From a checkpoint of a small transformer trained on Wikipedia.
Size: width 384, MLP 1536 squared ReLU, vocabulary 3865.
Architecture: LayerNorm before each block, rotary positions.
Training: a variant of Muon for these matrices, 350M tokens, 10691 steps.
Each number is 128 + 24 x the weight over its row's rms, rounded and kept within 0 to 255. Layers, rows and columns count from 0. Numbers have three digits each. The size before them is the row's rms in percent of the matrix's.

# q: layer 5 attention query, 256x384, rms 0.0719, rows 87-127, columns 64-127
# k: layer 5 attention key, 256x384, rms 0.0737, rows 87-127, columns 64-127
# v: layer 5 attention value, 256x384, rms 0.0618, rows 0-58, columns 64-127
# o: layer 5 attention output (transposed), 256x384, rms 0.223, rows 0-58, columns 64-127
q87 129:106096161089152098132132158139092135128169166106084161139187102101111113087142121121174141159135112126157083111114120130112186079143129106144138168085136089080122117113133172153098121149154139
k87 128:139086126162128120121147139130110174143090106168147129158128099118163108140109145153143177115143107143126105110161158112095128110131129139135122115206112134106123126147111161112140127126127134
q88 132:131141112126151113118198111117159119170063177160145121162130145111139153135132107131145118087129125118118152155157115106114162146103165168151125098076113127140105150114127120146095121117106135
k88 131:128163105110148110093147118162147136120098155153125119156128110188141107159098154086113113099119125121099140133137128160135159162145141151168153141109111173102089146108140139153147133127136141
q89 131:118139115160122131130168129118122150141112134135051115162131105141128114101161118177108097116139121125123150134118157149151126107122128091129112131138164130130135132124127132125110098137097137
k89 131:136124128114107106122107062155090094153099123107088127125083118120126146162146135142140122096108147114110119122131152169172094131157119133158161147138133123173126160121129111102088115141127178
q90 130:100140122144160153132123149143154130108136104136131131165117146138142130186101079138145133094119176178113150134130106102122141135135116129132121124121141092113131088103149134161067149149138146
k90 131:100084134109151123123117115164146101142129116108141148135133145163179066137149080106144122088148155130139114143173163133119131099137153118116085171185110117126119114147131145156148152142129175
q91 125:086090166159136100116148115161141142098120133085085137154142137094106094162103158128105123132129169160148180149105118132086135135139157156101103129145122130130106097150136133103135119174129140
k91 127:120135129108180159094122159132149076153154147137142118142159094122111156149123111103141126135144096104117118158141146155078115145172098121168142149134152104153136118144136158114174113112146139
q92 131:095132135131126170173136160112116141174129138147087110190080089160140155110104133143167110068092120150131133142160149175105179156132124137142121126103109113120131115138121107128162122129136097
k92 132:112135106146106118142161193132125111142121143134130130160097105157166149141059151116107094122115095135129130092184108161090148161184151127159101118114147118149129094123119141089140176127126130
q93 136:134148130141113114145122145104132125125115141087104147145126140126127087101134133119126134108141111115093128108103082112123163100118133147147117111131127140142163146130109152136136127151149132
k93 140:117146135136112109130095153123114158098178122137092118071159112158142129127150137187167157100146098142142126114129128150138129155105126105117149127092131133104091115149159118110126142164108112
q94 133:174156089107118111140115121138131118121112143134115081173095170062082137111115131105103098109113131122153108132113124167101165129155108144118128103178151120104142144107105150140166156153109139
k94 134:119143124112138168133149162121106140134129109102167121128083133109177109169121078160113094130163143094127161130149081139135181098114107116108147097110088153152105148098086134117128122131148127
q95 135:146102149135141145165044100134137119212166161112110128170154132136147116100157114120147092175129121153117081149120137111128128173137118073116139142137163120102135109152118152158164147133124144
k95 135:113109114164116122153131140139135117153107123116173160134130103131090190112123097130120123110153121144180121116147186075135119163185128119094175149120170134114177162158123114105167091116097109
q96 128:129146127137190130143130110093123123133135122105126139134133104074140145098176156117101132158126131097092141117158106135099120139106126147087153128092176085135134117181132132146135130095117101
k96 133:122132114123162105144133081159102171090149115112142128126141099133086124181099095112170133153143137126085121169147103169160185110109128129116167108156089117111169142129124166147169096117143124
q97 135:104137162144153101135138155125157150170199154109140106145158160148109136126132142105139093125156128088126117164073149171107131130110113148154145153099075146127153147112147130092090104130100102
k97 134:108126143139095100132118155101130117148160120108094134091165157110134169137135138186069114140117117147151136113131163163139098134052151161094149116076119124113122149139127159171095129116101127
q98 130:101143139115086147137097159139123154154113113110113112125097133121123116157111108126084115161133133114128137161113117112108142142126110162138114145160140125105142095111161179114142089116109104
k98 135:142161103121110088117139089157124138138156104124075122128165136166130125151133129151128191132130125130131104145116147114100120109131083161105102141092134194141154210142104152145132112103151118
q99 131:121089098100139116090159140175124146086125108143099161117104139108132152112110151133180109171094149138134160116125091149139096139110119138164148146158110123126108159138149119171092082155076128
k99 131:132147150138115110150173192127123095111154161126119104117107153111151144144113108115121159145146110109148102126122130147177156115091149148097141150110161131111091070142152119116128147104136144
q100 121:131137124070156137149110147137151163128116090157121132132113132115134139081129116175137083130162185106141127179124160122126104116132102130072116133124201143126150120083132075139114119172120171
k100 126:170140092139114126142130153159116141125077109135140138077097119088126119141138171127143112126080114151087086122102118139147162152158148115122125147103147090150100101150123103119105160085105132
q101 127:122148136163152129144144148132162105135117113056147152161134145153086090155114140122150119143166174158101102134119119115120141139112132147120124129152171147154126127106143104172153131121103169
k101 128:159176140145139110166099141158064109143139146103152101134131084102122137128107166127108089148130124159145153133108146132163111141105107118128122092129154113150097085157161123142141146143110122
q102 134:159084087146161136117155147129108116163165137108125139156117140119092118141133143147115086138121159167138119119066108141179112181154173145120135132149158133161137106162135143170114138135183111
k102 137:163141120119130087132149124121130108137139138133093150148065130100114105109161130121120129106103086151135188123124107167128134107140137132125118135146130138084143165134106098143118138114131118
q103 133:142144096122090109128187153089114127100113153175103126164128143121115157120133124096156156190090187156098083079149123135104153132110151132137128137145127112103104136138132145113141103125153118
k103 135:116136140164112106142122125121115123146120145157119092135135149103117124115150122188180104124109122108130130142126069093161141161174108159136139161114116104123055098127129138114165124103130130
q104 141:142120098142130151157136131146167143105103118122102119152135122120141131102115123112133134118067145108137145131166154148114094115147088103134124110097124132108096141153128131148067117104156117
k104 140:146193110117107128161118109138138125104128116134098180116128093145120092163136111116113128130118137081132127121110093129133143118131119112147118118160122127143154125111142185093124113113134117
q105 132:166152164111132100138133146169122123172101137146111116149147110086132116097132121129177139140116129125143142124137111138139105147090190121159125157144108167122126142091130089109085074130116152
k105 136:108131122118146152099129159120098128106137114121137136133097118130139146163170134117139175129115129138115112142188108109123122129107150109162148156112098154100138117178121175152145098120153140
q106 135:176166109140097145172142129137118123108060118123137113129125136118109125164125126181114120145111112138112149132163094086075155163153136150079115148136132110150114168111152163163112104137086102
k106 139:116135094131088128097121143147105121135143102128100087145120137136101130184113151118120167151130079105152132122164114114162171132117130116121107149128139108132112161110117100181150135149100089
q107 127:167130097126115114090134155126117087113135107110132141140144149135083132127135107129116128109139090100155080144167108127132104109160113112069135148096109122111117161115152130153086079130128154
k107 128:132103121106146133168103142121118120089099154116139192168105164131114134144133106092108143161098116101108141125144100121149128117143136115139153132132137162137147143130130134132100134161137136
q108 125:121075130104106120180159133151146131126111142149151162163126139097106112096125158115116103190162119098129146116160109132141092115123088154168152165150140118150131099109120120146134149118188144
k108 123:107087104142096115126140118099133144162120126131174122143133119123140150128121149092172150162131107119141139106157150149108116112109099158137104112136142149148092102095116092104127119110115139
q109 130:187155101107121125093091101141128127108166136153128113127155143143154142132111150135133101136134156141129159116116139082080151152128128141132136100139118096111151095126124100135099107110126144
k109 132:125091112136109170136163114143128084149135111119108098117109127139130127113177169121123113142138094097172119111111157132103155117136113136118140171125135144115107094141113147114134103132160115
q110 139:143159136143102154113156126164129129136163167159136153100157127105126122121136125086131117135121116116169116138121117186143141109120142123132111122129107132134189138182145110112108130140121113
k110 143:153194113114170156161149127156149113136096140141154159114152140114135155141114134136125134132152127114110107087142140140148092107156152122171135149077144104110124188151136118128145118091167166
q111 122:144115120115146106146165115107134142092151152113109159129123149103169146127130121141194094089133104138116101118149148124115109122158120125136099123132133192115120121151088101126113109125123148
k111 123:099128157139158164153169147088158108121098111101103126136145121144099123099105105091124100137158099116139116133163109142120105137126124137136142168155133181135142113154132121101120119110100146
q112 131:123107124133116123137153118137138110123139143138155154091164156141113156151145127168112125162149103133104136107125145121063123125111134100137131077100157132095140088127097175172118109140132078
k112 128:091136183139122175142159144135137160158149157099148093151126137175141147143104118121114119120144114184158151139164137124118114103105154139129119151115114137111115133112093119127113138126119107
q113 136:116115069121151099085128165133124167162114128115131126104135124145112132161132105154131184110142136083141105130170150111146160144117126123098142138124154132149122146143160147114100138118062152
k113 138:149149140088108116113113118150125122108129135148110085088099105148087158135138084136129133129090151080104126138137145136112111137124123103147143161114123079122099105098134140090091142093170169
q114 138:120147116108149100113093152178126146119183127143145109140129095064164136148103123148112154109131119168119114140155081126109109141121128109125143151133114108115077106095135141175122124119110160
k114 138:133082165109152135113108127144143174149170184117170175142139090100143126132095129077117146113126148098131141099099139133144108117149205139121127143163135125148127088149133106136159123156142172
q115 132:116105134136111105131122154130109105164110148144110142159148143148121145099093094126112125108110129115141136136148123129129136101117159133120083141141155115130140093095165140132122154146126097
k115 131:103088135130160124113178160136118150134141137139111138137115075086185138154091117135116081113132127129124097117119118127091122147147186116121103134118164150121155086097094151097118137089133127
q116 139:106142129133167123109160147135139106116135186076099100103096113109116143132129088123161143149119147114120122142189134084121121165116082158097136148120082098137142133096141145113147158171118122
k116 139:109111108110124097144141130145119170140118156144127167149115070134118179140094111118152106104108108106102155145135104118126141127109171149098174110113107148130142161119135175169138146189092149
q117 129:124114075108134092090148133129116177135131096116094163146140138136157120112115096150087135158136120122129093160089163102171174136117113172146166141126121143138104154141123152073119147106122134
k117 129:112133109089140080132075179127152113116118101142103108115156127168091129100134114122120150135151095111147120120104143125153141147164124124163154121133110163091191148123127157084121143117072110
q118 135:130122098124106133131151145144124155142131131148163119126092161138155149114130137125116138161115131145121136149092154075105144145174077155112091150126151131138132128100090134098143091146102153
k118 138:131131134081123112122094141133165140132141096153086136132147148134115113130100215128123110170147152111114128131130164132100164152087065080106092163084141146088095143122126113131111141154114102
q119 133:149136120185151141083122164148132148118134100164083095135150126090149163116124132127143145112153127120091094114081157128148154110149168133112126141110147136168144130071160130097109155097137153
k119 137:141136137136132164125134188155141184131174124111082149074166140103112173150093122172104125132138117147149112107109122153181092100096162120175147080150147186125097123140131159146071118160154116
q120 128:113110118156141136132095101141153139134135098116128144138135084128112129132146084137122123076126128133119110146156105139113132132123105129125166137113108139114174110143114142138131064110121146
k120 132:089140105124116135131151131159126151135133119104134178148146073120143131099137149115119129145123166161116113095143088110094153141115100098153117135070148135134118129170130136139169153120114129
q121 129:132133120104095143142084141155089138104143137131148105164138098138120112143133118097106122165121076157133095123132134130144085106104132117062116145132179153130129136161074145099130158117163138
k121 129:164113119132108140156114173127132089149118138137139123126173079106100101139155174100111171135107160164165123141106124116130149147133134117087183117100155121114126142145142090117122116163138141
q122 135:142141123113111146115157133133112139118151116139170093115098124104110127162143135165109091135119161119142130093125177112100135127119136130160134121134118145165115145195120172099134077093119105
k122 137:099094076135145118080105131164087090120094124138130099160111118098126110157136085122130130152150093138131101139162103114099134143152129124164124168115129128131133126157091161122136090111108125
q123 138:118134157135132128127112109143161110104100148133160109063147136071134116107100146166104097087127120161146132149105129112122126121124138113146107080140116125124103119115146135139162105175140124
k123 138:084120139123148080101148145150141111110113159125132106140171125104062117106124166160091116163137112133126138134107121150131086115146131121094129091105118100142106134119129118119109153093152132
q124 131:099071148143118096161121124115100156114103064164132146139087190094110124157140126127117138153075123180109133113127098084133141100183123099163092185119137183112120109078135132124166118175130138
k124 134:137138140071089094117127164114128167140144119161152136161182123140122144152190104137148142126101093140136135119144131126152106135191089126165112093143082114105144139095115119119134148179155147
q125 132:122151144114114137165138078143143112101146085116148117160103115113159167107159156099097123185112096130124091149160128095159125095136112103112158109109134128147104144130074098129151132120096104
k125 136:139106163124159092144164183148118072181131120104155119122148128121137136111173124130137155134129118134125064113138150119094171108108128130132161084127125109093087159135092126125116094100073174
q126 135:120097135101180084122139179118109158123122127132060107107151118121122121157118124091129120088171103130174152093161181094180129164148174129082149109090093123115134107146147139119147170121150098
k126 138:156100116150155085114127099123101143147149136103174110105128132092124116116158140152113149099116052123109121120132112099137130130168169087115158139126144117128081147110128175114075145151146111
q127 130:057122147121126147143103140104046101102117104111098139126139132095111132126144096148136114173150147163091122146135149120101196132145128116121126111140116126111156148106129103138152173107122144
k127 131:148087113102085187125098099116145138145135115122101086121129124126104116121150085145099111114130079125102153125119151127121170113115138153083166129098129140155161154093135130139173146122103117
v0 110:121071133142145155125134117125137174104125141116137069161165092112130090150110139124159125108109156081090162136155156189108112137140111106154090120097117153165164123137123144128128120145110109
o0 102:095154149117117101117107160110106098093115133127119151165102140126157196089123155127134136124126116171157141120099094114107151118172135142096138153167125107112107153094120138106098139108075152
v1 108:137130092155167138149169137099132112157134088186113145131106131104100128097127145122109104089110155104095148081141144124103168161100104161116105078146142146118080123130140130124137141118085164
o1 106:143145159136142130129103123174180104133148126126114112133120153177117145128131106146127143127175152140126140140119106082130154088133144137143085154107128131163125118133156092099146117092127108
v2 114:127082165138118136137154148179192070131110146071182123149125133114175109171131105116178152127133138144165147100113074117137142170129135130104133147113072137106135133103143144158165163140153141
o2 116:168129133094061152135138124088079104134089146120116095117175107126124137078118150125103155154134160148135124128124104103126128080113126115137131186127145114166126119094155126134103129107143145
v3 114:127121121104139129077110125091095174134184136135141143144169143077141122117151161131153124141104201160105158090167144131107128176140142124125141124168159104131112126122128127157108124078126129
o3 109:168128139184167125173156139166138114154106118109134131107077088132114152081139131171123107143156108114091159160111135149120155128111143138199139091131128110141119127160126135118135118112137107
v4 109:121116123112153175162123082148169140158167113119118073159142164123100143138145119132117128144113130127100130141139103134117141120143114128111103130159126095156123129136183117117122140143133140
o4 107:132116090131116115111122147118121062138110156084093137101134057144150115126121123096150126099129099141144165137123121143087113172142115102093117139138135130096122119110142098150092118123145086
v5 108:145154089136147152133144100107079161173119121138156121157136141141117130152096123112119144138136091131099089142149132123163119053117102149120127177102130133160090149132178161149068107085121121
o5 103:070115093159112110143093128134161132085183138079157148133186119125131120150152138142167114145137137124126116180121165151119101126121130123179144138093122137126140134130128108138157169182182118
v6 111:165141132168116115094144129119132141136135118158162137127131092152116161092116109122112113138126150099138141114138091098140117157119094119098169145158116120149135125141099155102086129176132122
o6 108:075112165068119146110142147114124129113108126113110106136127133129159084154149102114122158131114135098077144168122148145142137125133124129144127104128083108126104118153160151088169100158103131
v7 113:099131105203102139124153128139113134133121122104127139173159192128118096108159111123130128147119131120143167152139130127117130130174163126110129176129167140090167120135130166141111099151110117
o7 112:136090134105151105177131144140114151142120114130097077054127137121111130085147089148083137135142101136108094072116185149135138126127118154116098111105138124108108136127163119075173119105134143
v8 106:115135159145112126109145134101087142111100104151109111157120125114134187087126148106135113114127131145105119104107131136127167135111146119135094165123080114110092139148165122177080135143086102
o8 100:141128132161153141151096158113101109128156098109114130096150115120126128136094134138123179098138109125085131142116114108127109132147117111172139106157109150165102111115104115079109130148164125
v9 110:137140129141094155135176127158090103150130141130113133135132094126184104150143102183092152111148058144159104112142107141138105122090109164127119137105170097146141115123125114128092108155140163
o9 107:117112075149143136106144145106147125122142150102139155150134122135109151119087152125158114132129181106178116120152096134129176157162113144103125082146104128156117161132142122105117116117155123
v10 112:168128134111167114119135128150110114108110135131167171098114153121138123116115068120132153126147080089183103115139184121111118163111112101128125139120141149166090106152120136114117114149105122
o10 110:101145153145105093107145138191130125157143053156128117166129110173143101141148157115101121127104141122170147153149148124164092093194121084096113108101106127144132126097156165121172099107156099
v11 105:100105149102129076131162098079104135095142150137132077137128131134108120139135084151085124106142090143100109102126087097089111131136107116118099177111195133119113114156145122105106125114152096
o11 099:105120116117126151137105141163099131132111164094116160106139079106117116099103114127162111128138111123089115144082134145169187152136110133132195108167152117177147137113045148134135138114162135
v12 112:145140112115113135155166120124114128114106157154122131149146133126112160148143099086110190147106104171128130122137105158137115094132144156114136095139161121099121115147150148170136117163105136
o12 105:128132122101123094115116151092129134146136152125114131077113116113102112060143097142146113087151143157191093161143124128135132155156164104154097132133171161120147091118163139132126072086128123
v13 109:109157158111107150107074129156097114178093116125163114124116137163125130082149119095112124163103112165121155161143110104143137157113138119135128104113168130135102136148123138153126172101139133
o13 105:090165118177124109149123100154156154158137112121150130145152102120113134174111153121175144129126150135158167117151145126149129167137083136123115164122113112074141150175071112118217135131076123
v14 112:153160090156152140133120074102120097133113130162128175114153125130126116125133109152099127169155119159135128098140130123134140141114154094135153146121100135173120096124165148157145133077111129
o14 105:137094124111122098091142111148103130137180137104106128127150157134152119156118155102135151117134145145123131126129145120103108113095172124181079140119197182089162143140101122142141128120158126
v15 107:147105098120157151140109120157105150133126061124162124139128133130130142115151135194127098128109097127139135097075133111112126123135135128127146176116175135102121092147126140161177145112132162
o15 106:122141154140142120106144134161131107103128136107123121185130103121098131151144102099122135130100120141142127074147145144158100099156110165104126100119119135128112145131132156132177123149129140
v16 108:100122135118122118121114114167128138120107129123154155109140146146112162190164111167130152122131088106132163091170127121098148127169139129139139102117128130098154171109120068145095140101100146
o16 105:130123091109168143067168151138083104133145124168141118142131135126147140102145128114112117161111122162125110117136122139133133122107117152105140151152101112145128098145125135164160079149116134
v17 110:142120139099158137142111159140123146123122160092115130156099163081135156150098120133169146127094170116150087107098119128129110136089104122104123123113131089151128161155073127134144165166100138
o17 103:089136156126099137160158148094110167088112133154136104086167121127146089153141160150124141133116104114132135087106123115137131135105136110123075121129098145191162131154152116150134155125131113
v18 110:072115147093143125107103114099073119158136145102163176141172119122101154143115121119111147111140113112152104139140119102118155135163142111152090117150124110079082127126156172132069099133162143
o18 111:125125080153099171135036138086112103158121135171160076120151146166108091115163189121114116162126120160097128118138178141139157137109091118168086144113130135144150128157094104167169097173126096
v19 111:113091136124160156152171110135159139157123140142073149099153167139085164136129135126135167144132065126088135086140131081118087159119133142122128124109133129156111101102117117057098134110159118
o19 109:103147102162164105151099143140139138105113125191138117133141123149125082134170120097087150107104170099116068111113119106133098111135140135105131106128160174142145117118081121155129103143122150
v20 104:133160174125138092153099106113122115157120126078133168125128122135139105122144138134136123088111093152109164140133155098146127144104155162109108164114148134147126092111122127110116132136167186
o20 109:099138085152105136130122116127082103115105112130142127136111139125114171159089152120078132157136169111116102142134140119098118119155155141160159147150125122102170136167096110157151158112111058
v21 106:173105129149121125127120134164091147152091099086115126113164121132139155123178125144115093110100140124159143099139174105111145111150099091113099154098119132171112116143120144082147144149102101
o21 106:047132139106120161151094100139108105130173172132140106112083132104103126167135118145149128151133110104131147120071105105146115108112098162089113100131144126097163133141128130116115102114165118
v22 117:155103104148105141107100128155145156102144114107107137164105102178139133076148116153138116135166147149113108131115140117160182105122155136114130135096113125127161132077128133142152080079164158
o22 117:129152151122136132136110102101098115121136162139146116058137149127116158149122120130111085115118165124152103149153126114114116136166135145129163125122126108108112152170118152104098149148133144
v23 107:126145115112115138160129134100122136118104148073143119138116172136158152125106151116128100112109084117083088118124095126147096157145114115133139095137112128158120134119136076166140182161123133
o23 108:117096152160150127106156127137122163073159092147140115151137080133110136059114093110153164147165107141177127101158103118078137142102128092118141118105183127148160129179101171129093132104129108
v24 111:179087128073136153148125118099088124127111171153124120118106074127107113143081137128117113138135121079133119149138134144160142097089147100113072150111109145159172145137122149136150167113127133
o24 108:150156149125102144106147128112146106084079116110148145158116157149138169162132128158111136147143126106111176118135123095131086143119132148131131141171161157110101115125167135128177118165095124
v25 116:107111111117125150149124110111110169128111107128115146138082154140106146099137139118139087173107080108109162102158099139150139144169139147112131101144101124122084103121078148141141132127128151
o25 112:156125145119121135109116148122103134137153095131123123123132137090140062117171137123117139105142182170102096147129148106108144163137151121119098104130130132158186146162102151093109107119160100
v26 109:078110137137140116160098138149084145109103155134135123107150082105114129141131098107107115105116087122140107131111134115104117122115128106126140140152134129091115162157152141124157161128094137
o26 107:202171089126098141111178149101143092073148119157127117122086109135163143133124129156135115080147115133116127152079187117141146082114147164088139082157142152118128073085133117125104140111147149
v27 108:129142141133164162105175118127121140138141113124129117133105168112126163144126111129172161120115124154131144121059090133118150120118097063097137108104092142083143164133159110134147167108162167
o27 108:116110101109157112128120115114123118117128146146126099146152117155164105127124167118110155107114132118093191115158106117139134106116144125149158155118120138146070103136110150108156140104143112
v28 110:123155127123116139126156156089141123162134106115156120147143091108145124118083131142063125052125137068123150114109136069115142127116107116072140134163129109117130164129136121119088093121134151
o28 112:112133104129123134100099123085134124149138134120127153124131135159168128102155102156153122174126110117119058148127134170129155130086123123138128145133085101179103134139158146148203158131117148
v29 107:126125115121142124112128089148148142154140161116160143164157111149131131120149102122144120122154112162137068119115084127140144142142123142160095114149104115081123107089146110148138147126147121
o29 107:118139128140073120117105132121124186162165130126147117112122077129108129129100145147104140143133169105149164155151124157126163086108119155102133137081137156148111154167144138163109095147123116
v30 115:086132123093160149169118137168148083170151138121119115098125136147086163128109103150152146117086109166139179111120157106145133127132113137104126117132121182170113144154149135101107133193161108
o30 109:174147120128131121106105112107122144111156142118124112137083106118105101138159124128131116123120106162132138136099122093137149145073132095138142140150103144134141143091151103178119100100160158
v31 109:147155155110134147138149158123112135146118138100086173140090091178113099103105148169116119085135178150099103147101107155104121146135069146095133180114151144163118124127152104159124102167131112
o31 107:099107127146129092117153114149120110125078147130124092100125117100129161157090162115160083160117123116130161116154116130137136099144144126166110112151102130128080150131116172085129163143102084
v32 108:153120149162131123123135101105163135106149124084135152163136106141103161111127081160125125122138134120126118097122116113110131113158084118124114070095109117135111103146126118147137131136164137
o32 107:112130104159120148090107099173184139163145118128106127132175175132119111159123149113118148178149137128114161129127124125131134118157146131121115147104110153110163170135151147130104139114133165
v33 109:115123143137113123107141087166098097103107098131149121097147170107144110167084195113136146150139116112128111190105120076134129109079128161158156076107108127115126099121140113100140162133134093
o33 105:153123100175142117117093154125136193098115149094109128112107110120139150135128108108133121115112134142151143155159132145087147096157151093098156108118134119116150127142149149143139113167144148
v34 103:163109097090144120104114095120152127139116152126145141141098145105120172121128129138087168137100127127125100125095123148169114123070122132144147116203083133149094147131143073105130162124135115
o34 105:147166142122104133149092133176169108122138088104130083102138130147148103131140150080140130138127111142166126102132130157176130151141161082151131108138132147131095117132119095133113092153101108
v35 112:145106134127119172100149141113128128151120097147097122118175130128127123127108113161137136112153111098102121089105139082081137155140140128108123164160097078124098156137125142093132138087105135
o35 108:138115079111156092145110123149139124178126111130124120140131142113122092161147177119147146124095137188133131143107110187115117135118137134104148114103124136136137147113131151139118102187145096
v36 117:144143144169091147123131137158111122164092158119147092091130080116171101122150123090128131177144109109125115128103151151133106129112184146166126127124135084132094136125136128124158109134109117
o36 113:146107125132135143167111103139137145126174110083106139127126131106148083130121109148182144092111134116148101147156154176139118133145085100121131095141115141101090143149129131101166138096137132
v37 109:081143121104175121122138135140089142110115152097155149122164126160100111110165115085130126115080136126143109126106148112150133108165118141125135148098128143136117143120123108131083103135138122
o37 103:181138108147148140137091147143162108162121129154164116096130157132119100150118130104109139115096117141079108141159153115060136164160142133122112117152167118145170112105165161135159140150098137
v38 107:136149137115116109114131129163144134106106152110104115119152102137115155105140127088123115128114106146136107151133139128150087119138120172057103108116129120121128111171075149137097095108130143
o38 108:123158120136128148093143106108158119126123097138131160118131144095119113146109105135147151117120106111132101169170109125113134159127122155107149139109134137113156109121116144127161114199106141
v39 108:124152095120114104143116136118156135119125132093139115155127108136127118181137112143085145119145155160153124133071117126110142145156160151111088121150122119125126122184173135115134089138144118
o39 104:123101120114118143124132092147143112110130089103102115109160117119193126103091154119162092123102139135080128132171139100127123152064127107147144122094129127205155119141171153153150173124137135
v40 113:131134131098189111126110146125125132134134139124145114132124168135126117110104130203134150129115117155126122130158096131143114106126122098138178159128104134095136133138135159085151126122099135
o40 114:149127138161129114134131132135113132118128124105131146155166149157085092149114072143128155115177130164154150117136138128133096163127119133091137151145151166209124104166091096162166135083147128
v41 115:105098133109135155127108142112116126073159156125159130167133115145155120149114094137133135110155140106111136150111174093131122121142109122135107125119126139116122155122181086125152135075137148
o41 111:121116127110123138126115170106143137130138143073096104088126090145138115110183153112144171178176115130153151099167154143116140086155142139145133130123118119151143085120109191075103154126091108
v42 113:139128154094134146121138111112136113102106139121146160148130130104149144147107119114126135108107127107069110107131169164101158187135126131156133160081140119105130126154121116146065135126108132
o42 111:134117107132135057142131128102122153164149091132097153143072141103137124058097147128109103113144108137158121172143089149123118147119102141125150111151171112123092117096133136147187151126120141
v43 112:169126146132132133134164130105129119121099133159143138113095166170102140168150153121123141075127130119143097113160139118123157126175109166144141117098140143099151133108085168146132123099087080
o43 114:110160107111159087162106148210118132158097153144156121156119121140135144132121131133088145149157114102115144108140102123151127117100120115090073140147197067116127135127140111151142101078123164
v44 112:129122152138121157130091127112122121139130091122121113177135099142081112112140082149133151181168136171113089131082138138126111142125125129160166111084097129159099094136075148121121118171165107
o44 109:110117127095118079097102123135100113091154137128139137153128153138195090136140126132137142128131165102114126151131129156077081093130139087130114155132075072102123120147118119092108125085132125
v45 106:098144125131140165065117119101066131175137133103128134149127077128120079114134158123168136107162126160076083157116107162115104122146136081129172081151110123132139141119106115154160117139095131
o45 105:108167071122138121131110149104131118087166129135132113171124172138113132166066134097101149128134146127124142128183122144152172079140136134135100134102121131102145090128123134099130132121188105
v46 110:126164114139163167148161165124163074118130143153095146146142101045141095123131130128107134096121106117172159147096146165122094159143124091117137160127091129147133108136134164096122110113136134
o46 106:170117146138118046139127111147163134130125140104112155140164184152126134125099143115133113148144134122161152145129106086147168091124162109065139128131113095139129126108154118167129140181110144
v47 114:096141095109160138089122111088111126122135126126120132079112077140109137101164110111126113113131072127148167131157108132138162133162170178096103135142123154149097124119137123134099157136107094
o47 112:134102145164107073148116132141139102140121159160108121130156173117128078112134161166148136153132136136115156153071122099092114133122134114134129177127131147149129112132081148173133126096108155
v48 111:128128142139145186152122130126155095093129136128163109098142165131162120148136131110121121111138086114099161139158121105135120096152173083101136141162165134115122113145125147108170122125139077
o48 108:122157111124129124143137146130124101124139126117085108131131098147134123122121101149113147116136128109128141088089134136128116137096121127156144139103132135125151129124128142144110119148168178
v49 116:128145129136123125141171106062053136117121092150131103093135088162153114122147122174122100125167118131168107123152126128102127111111139115150113113150145113161128107174119068093126164111115143
o49 111:110069155090110170100141152169167123128128151079180094181091144182121166114145112121112156149146132091107139131109161106129113159141111141134137139134117117112107138106116141181129124125134075
v50 106:138137146122111124108094177158102129114169128151083133154122164155119164155112120128115096159091168103133154090100125128147115137165154090100132203164142153182102096152121157102138162135118091
o50 101:168124134151090138113129101153146099119137145119125090135136095068145072142168153132137135143127092119088117095069098166151110105131133139181186123137129139147130106095174125161144136130122141
v51 104:186158141103113143118143162117147130173135131147183157113105111122137101142127100145112177111114138129120147144143143077122133121087147129099128113113135123132090106185132094119131122091128134
o51 103:150156139118142123124119129102161136118116103085110125150074129156141098072099108144120110093071106103101127119095148094126118122129109093149134145133141106147182114147111137131149160155154082
v52 108:139129105147127135136089122130162114135149120106146141089097121124126130130107139138161108136090127142146105107130152117095147107104148135092075177112142115146099141089125058097152135163104190
o52 110:134128125150145106100127114096112168099143142099108117108126107082117113168179106132125161059137129105118128136138133090113110105118110125174170139118120160124183155164188123100123133113101107
v53 112:098169133150170113153151124109099141195109135120131126132129111157115116149126132121074154140123138152108147104139121157123145159104108093114164115140178106138099144127079151128079146092166088
o53 109:129076132119091125139085117163152108179139151128137111091085164140115112169154121133136116094089137143099146144102133124115094079098142191141109148150134165187182125129133124069186137103137151
v54 105:125161120115131162131117122138108105138138109122133136115135122118124141103163145151159093130143169170090120098131125124099123140135109155118124155130132128170159093112108128111102190109160120
o54 106:095131152136106133122101117140115123170145141132132108122075096114123150198109106130111164147145099111150138135097137112120138144123131108109164073136181138154150106117174094117113095141161128
v55 115:142144135123123146108092138117110141133153126121109153093113123130128092162148124134113161120103109137082108109131106149113185141091135111154161170090143174179130084119091106141152090150167134
o55 113:121164111127159100123183161154181103116163121157110155112140109088122153149169147136112167161148139142091103165090089098124113157173120122146131179135130120100119122086142118126157129173098154
v56 115:171128174127133134065127130093132098137123160098108092135138163143144122169103179119149133130156134097118103103101137109149126134130123095121156113092179152104156139137126158127100112065169081
o56 112:088161144093112096138120141099087101136098086176146119099118097115164108098084127164141144146131133127105152113109132156166110099111123134144139184117113126116105101113118144130122153145162148
v57 110:098139139117082154122087142145161163131092143151060110161122107114117107147127118133085160127150146137118125122122103141144139137155109114096068129108069127128131104168130139124155096127122121
o57 108:124100130107135161147166135121116063107143124117121132103184150149107126076132117168135133101121108113126142123143140123155157103107116162146159136154140126100128127101085117133111153180169118
v58 110:162174100141140111089168132146101105137150155131128096146126119152116132116137143122114118135139139111152173113143133167163119142116122129101141156123151097122119103161146120149108117106085164
o58 106:083126150128146108185121126145165125112104092145110156083123110163085129143116190093128152127132115140117127170115147105111169143154128168134080099135113142121133098127111119144152138127135126